Weights of a small GPT-style language model, trained from scratch on English Wikipedia: biases.
Each number is 500 + 40 x the weight over the matrix's rms, rounded and kept within 0 to 999. Layers, rows and columns count from 0. Numbers have three digits each.

# layer 3 MLP down (transposed), 3584x896, rms 0.0566, rows 947-1042, columns 736-767
518459469476491527512499491522446495455541459541397500459495487456552588414438506500475492461420
506435464427513495530506473444509511513482545519540488459444499536504527492459526442469514500516
489446460545488521508507441484531520524532590526515517500504510485503548490511529486515515511463
430449515501467476534502543484598478445488542499414555464503515512398501500538501458472509476497
474482521543524491459453493497493453499530496442472510479509463518499498499543498511569521536509
514496474452492489447516554553495452530542554447447530443487543445448461563501522549481469470428
565463498537599519473494471487504462528415551523498463523473521455442531462576481505475412439476
536542473569531539511466531433528494457477519426369501437485481535512466551543427556450497482548
495481488475557527479445484453439559494448503519499501521558438516465564484471521523506450484506
440504497551457550443524497493544506537512505418453566498438524423443508517494496438504513443448
452532464565530578562452566557451491456506508518476391520522492536511477448504472446471494499450
546557523500532430533493467534549513449519551474550476493411534546448470518493483502520549479434
469505498523429413475506555498532445484517476487462558544463536501545554493451515506521506465485
467530498437495554539509476563457539563510527495499522552510483546454473522547541491533446471426
484549477554446475590443453533506540538482445451491464508547513406491513491474462564484489508437
519485488492520567470462502447513458521520501464536504529487490493628465452395469563461584473482
510490509431470476489501484485500475457548550508490528512529480438488598467570557440514480578495
468548591493519502503506481469489498552523499490535534494545503525493496466488567492533509519514
430547443561401467411497509454498464542441459551468518417500514526528490442463564503529456489442
529459525552475452480507521418532531494578489533521423499480477526509575467523479513497457513523
554464510520477520514492537489482447482501510453491502505532502539518519434515472535542469460523
466507508507495507557534533588466459616429473530535497489524441475448553559585505460523491500558
443570526536419520474554493528518538467525512465508553503483438494474600520476554489492513509493
483542532558449475531485467441513455559539506579534504533580456473555493505493577425494453589479
474439577562436552437548469452503460490437493500534475506516506491487540534427474443458489469468
595479525557394537492497459515493513489519472536513522515461484531481425400480516510497538578518
474598481517498550507533449455470563474514453495499496489466423590468508540493508537505468515482
464403476527432521498520541497491460590495550541560496495487444462450466490566499538512532456460
490541523545575546462530489474465470459542499420468517501468476488446569515492604497483487485416
500492510365473454447506564480549493542559443422515440514563503501568469479515553560532506545530
555529492501480518458460530496475490568554479512549543537472518419447561483599471509559507523517
552503479457468475537485485477497457476521445549492563526548508452502472463529401534509478571427
537479496531480485465508557515474504483456456467509535470583489481435487462440487560515531510475
426522529515582547493490500554475493479503473469561502441539543434465488573535554533486526490517
449468525551457479515509544505430463531576522524453460443473517550485526465575524476560498534464
590520471500547547505502536470488522473507601502537490524551544459558511477451473527526488463454
568481581510522499435497492507459489455522574522605584602496534587507484480466514452512419485443
568476523490507501519448475499518485512426500540580508491479463512531542512517473499481507440524
476542472503463471495415499447442508467519432517504473485461502516530539500462544468473506432538
479506510544557464522517552528574515559522484540544524462539538484453578494589468480457538495472
552536489462495511520464593482484495520533457515476502520515500576527513499567473480517444566435
408508443475495521500429492534504530531561483530423478526541451490480519522488534474559545505620
536507483485471480498490489469445483480578500492478475554476495515511468447490519462469502428417
506510496443469408529424507548473439517496477538476538491474559534476494541480508534405503514615
459501566444510457484515531480439530527497490543526487537465521527518574415496552485506463521464
539493520525478502500454513518512480487473528447523438469485461482517494497492457517554509573473
496544493504437485462537487471538494454398587506485522532490531540526492461533491529513547586552
515517498486517443547482404503456603477449489467472477408529433487470467431432514490467577547513
488526525482538561479438452483585565527495504499478481510518464533501460594573457487490470516490
499511445489497491572543501458406419515546526505470559468468519492489495569580484460482586521467
461540465554467403558507448476533508443453477526487423556609436511475478528483523488496553507491
548516567400489469556504544539510576565544512550495490537495450473555556535518536528473469476435
495546438462518504486463505521501504541555494450499524525571475474526503495501514526557472461452
502444505557538483450632580490511458523527565469445524474469514508540480523534461530447476484566
503453465435513508468529522512475501476515537566512571484480552502567522509471464542464498503436
479510509499453500465457503461492541470474533521492488502480544533494517514490587468527511564504
510482465463515454506396432467528573474495485489510530475449551529498514523529435489466497513472
506494496498520516483522553536516442467470506530467494587482499509444500514510461540524463576558
500484513401482504488497493544473483479445515502516565517419522548471534470516500458495513527510
476492494534462534562523561422547550564500485454548485490525446483500476450491477518521511521552
518497512540534498515508522513476556511460520505504446538475502484503459505593434427504550543512
484489516483476485543510427523506482525459559528487474512539517468476519507514555496518471465478
519532438485529471453522477574444522484528504498502487495515473481475506496484539479492475504467
560516549562587411618584550547501475450524473508465481512451505479479405475457413479567525497518
534479539437533568495469485482491553519540506569421543471463499484489522533526476538495541507494
457541545479562485497471503511483480524500497476557501518490547482495527484489439508545468476569
495491457467507488442495515522473523393554504541564521521512450468531505482560526487495537567441
430559519498490486550480502436437530473524503502421540477513445546497449492499502486468508441575
510414567580534492420520585444500401504469524434529543541510445464472533491505578472476462495458
489510500421489462586472523394478510491438497544499479534483509528452467549560545543525432499514
417539481458509516465495555466505481533521423518430523547559518461458532532531473534560533530517
571543489462594488585544540540489491498494469476445467491511481546516477486509579478519506521538
510501448456543433501468465452508554565459506438507432488511590442547486493461529477575456520513
486495554492457523476502493531495525457576529459412464455446497511453570512452483537548472391507
552503509521501447522517633562509460547479507419431542423568558495421514473581545488413543452541
544521546426464501500539542617564474569508476480548517494515531550466517405556411496492513453504
515427493523499484542481538491509594502508528457507533447496467472535514542494453521500449487483
470465510455404492582525461567502475548491468543528524421545537503589481456593523445458501413524
542552484478532417477519583442468501498601497527467543515498543545501552505462476509493549587532
483491517413428433528506492563464484515541502439409542497501562459501451569511512538544458505491
500419502568530547453526461550423501460445473467450534465467589459501489470459497499560472459474
529511533536470546495560534469515524503568542542519456475465539546489491442566499462448548576461
530531457431494550615517540494471506516513454428563552476473517553462481466536528486541544459555
534514460454498529483470485464555496450503538538461543501517528513519401508496490487563515556501
507449512493497472507436541568518509511519450507499519531519503541482479484469503570514462462441
440458510591512559456550547491501482491534434517567490539501504424503423458454366503524484452474
463492469557506548512498462530658490509518523487519518492502491476509495524466515500551427520514
515520490519569476468487564448524474472505470509515569477452595526526517524551507511477564421465
419601506387599539504434500556588578498545549516544503460528488551410407527534386474473557536517
489460532516499551452543558485495488456560511430477503499488485560496531479413529496453497431527
492524491495522549509544546597455526523506510569548523510504495472489557426513458457499462413499
434536451599526540515443536539512521482550492466442554496521607499475509511461482504510527521480
528503521386446491471476432436564476487508458472505504510535500593488488518499541511461569548490
480494526504557483528440505414479511498456515506484508429476463478469458471542495557541521567498
502419417440496449481509460505482466526523476545491554434580544556490458562490440518479542515566
446491520573478426452553485489529463474519480598513516529458518535471507540514445498473454547453
# layer 3 MLP up, 3584x896, rms 0.0576, rows 948-1043, columns 736-767
435481591507538515475508497490552416469477528539499518570475452485531526548489495490485561449467
484486542469426557514490487484502531594497569463489532444541543482564518554493546443470486552473
505493555552447491489580525521474469462524557480482600428599503429499558457427542417429520506503
471516523500510460494492467516485453516478526520497527492452463497466503508504453518489523521547
461492536591493504501554508472466541531524542478492513463418522533445402543524440499475532563513
455562525511492565432501498515479522475506471460475491463516547564541547489575476475444477580526
519502563553473475492490484471574509520462497522544525596462523409498513533439496482468535437525
533481455504480556544493454492519511429488569501538476492511481504547533503557463519549531493469
541540580469546480516534612472535523567528467447465512495511486519527469518485579506526497482429
496511414508495492487459455498539457483550511517404463535517622466526443560548468471531505498602
445453478489563560400468446519530458507459530499502478516488591469547439447498522569456415501447
534481521483495516528546519504502502527563473524472493518438445590433513540501474462533491458517
452458547485507401521523478497416489387439408504447477501470520481514577552494529506554491484416
556482550547478406521515460519465528528483537478505472503461464467487544479521461478552527471509
395474502534577489442543568556456459483461561450408449464527546617517520532485524454368494523509
533442489557423463492459515498428551509547511429459527555502535559498527523393514477504549533547
519479553468453507497517521490460528549538449546466446498506532512495478449537520473505513398493
460473483488457452468458503486453500420582490500510548406424570555569507525529517444555514466450
451515500453546532548465473533445503421507480525538497525561512448536485551553478498506537509468
443448527480505525536524454505520569484508572453525543516545467554494485486452510523437508527535
514507569500565475458540479548471508568519490470508554578446507512520472516557552539528567543419
475461566488497418497552540518481446491487501479498553514550440500436442508517473487497523511417
497500509567479558578451573488403495498576524474544493439487542513518429515482541532512542517536
532448434467551488586543434497510503560500506457496467533452495551495531454495451452505409499500
476519597523594470553542514467508513439530526476568485529525503478468534481443518562441552507464
527568519503449532522552520475502470518518479547501503449497506585535459505516497474480508446500
452476475433481525536538536449503456504550509542404520514537467542461515439501420536482508457516
467538462490557468516487548516473466564527549481545473456481478556543614461454503458530514501502
576501543538474495507518497478511505487478515501526507531512570513507577493478437529485544496464
501477508476457497505517485499437519492484474540502512460518455516520522483486544470522459488411
468525533497473477538544562486459476478551521560503493481484514424517489482530481526495446499483
498581524574581600496449533473547474521491472436504482431530540455430425479511508539458440531501
479515474515519505526509536515485462486491520498549505496469522474489517544540475490508567539517
503480475543498473506485530425543478525486437446548558557516497531562520494513483511510472505530
459515530539444607521442434529432583470502498460495415437509552445570563485430487548551507462452
436540448473469506507488522535526520504469484480473503458548464479524485511539423471560514508462
488508559576494486506529480548451512464479551454436460588479593454468558502468551480507497519508
468509508500479606493509465441485502510503548499430505495484507452516467489530505477479560439493
520442465556599437411569426518401466555498496499463482579441479497603396469505514554480480511371
547496510540514540477549505503532536553468498491412487465488483491502449509498505537494519453513
515559395509479564454474446532575505463497530563565510520465537527499437449478514497602503469548
536581579492392469500469462511430497546407515541515499429595508507464528531535449519437511469398
502503441474448392520480551471448423548508542484519479536546514555526493542519457523494475475575
527508627493499532457491476534497471458542489449471517498475490522518536469548527575528499522478
495564504493497442492439453533466523459457515438556472491487507542565445503511518451480509513496
473537439464563437504497588475481547503519489545446612555505479492512489443541534566569517461466
457500536475393568497514586544442555499508489537492535419444465478558476492469557430524525472485
535581457552432477476546509517428519486571427476538555553520472456493581454475499497593529501507
507514461548517556552574509526395483470413582513441462539491468538416517467597471464515525541511
483454509489461536512524505466536533528512476487540493468510480532483590524532455508481525508489
452504546534536494547523528505456526562485461528525520498514526451524446437447479475469524505440
520400519517465460489447474482451475489433452563490453503501523486458433516541471456479462534545
497472446556409557479543511502469502551455489497505469465568546511469495426549502622409544535490
460486548492455502540538525551475492541505553533536557474481503455556525504458542450487477513534
464453525467512518458564536464516511451439499521505497456469565554465469516428475480481466438479
448468545470419543531547641539535564533450504575548545507496548521491558493540530449507500454579
496474512525483536540481477448509472498552495527496482518469476463513538429557506460581541480470
469522462571480474551545545539488450463548528517490478582515463460545521537496517529486525488499
471551507480540521513558448435508514452594536486484466451466527511451521527577485474560537494576
490515524434530470512495511549529477534517483499488476516500479418462496562395440528501540566460
503483465511557523517501527505543525468494582476523485538500514482471485488509537522549533536529
494516506443586474528485524462452454369536574562443463485545441513461372508521478536432513558447
519499492544498487458478517520511421485560501544498484523529535621512511563501479440531571492470
482493376527532509505544520495450499472506513476591445478552558486550488505451499485466598474499
441527463494509451471524534420617511500473510440500534475465467525528438489465532513511539480488
492517535471507519519469485500523479529497449499431521483539398404485458561566498428545507506583
442465508496508517588543490520529488506520527457495478486490538540442512487611441511517465466499
492574470498569422399408509519529479534572489525463483493538550519535511525495529566485578514564
472531427476416526447613483496473482436568488488461475478443473505517554535509409491478595451453
540492547547514548431474491463503547538511518536496504444449497449502457467530466500510452423497
465470454517464477471538534517530510497426565539547547488516488524487455410537457461485513575451
537519454464507526423519509507536503489566512500557498510495491468480467403432542444450496499538
521452515446428475477578468497548421468503568564507527519514485510542470476537428496573584429439
533501559514482532520516526512499525518492401506528556515550509600531449579471479458484476540501
477483492583510564474498493473516433553504533471497500496558487487437508493503474527551537546431
463430501502518502505453414509507466463496539534463518472454481507564532475464466520521439546451
513484498386539477561582515583490541443531527539429451505488485467557449440525501568543534414540
487475500451509456520439453455442471459430475489518497506520493535445547481513416543435501443497
467512472475565522456595511475575476526473552551531477503580522534515511510518444520544487589506
487461527509510548579489443510544507440481533519493586461492563524457488442456510477539564577598
449592519509499490477617543581513530523467413509492488512479551467542443470511471453484507493418
534496510473455466481518520454536489395455467571486495512469431502499533501528475527493463582523
438471598497511422512548540464471464564507568514494511459462500491547492443480474487498527434514
532488511501492539484463456511434494483489515507480486545469552491499459501506531452469492533515
521523553528524476517470558431446576555514531529502466488521401524539487524489505516512443472484
497578450522497594500470440462530448506521576575531496520507477523544553480483500433541495561562
540460456484526483500508509517518492496513492504467577517492545481511484513474479494530482465464
398503508420507516493525509495522481525558606565528466484557521515479434541485548527569604533518
497518480489492552532561532477525524516454516522491536507520544462484498444480521465507415483535
525468563504505481476515449541512499495522476463483465502489464545488424486506522483598519466542
543548485546439486488468562462461473567508552544503503495517438476557533532502500509534439473496
512468555513476464463470438583486492468541423564490511514512528539513529549483432529476467438535
494462563495489516482493579507526481536515536489586513492453477459542495446426521466524491449482
494462435504481482462469490526562534545518538461449547446510437531467544522515388483475456509472
465494504524539437506534461473543523512497501554497431529471521580538478491493549592528572555490
525496501496491496476522474473479450511479461583537463514516470499506452528498486487461428520463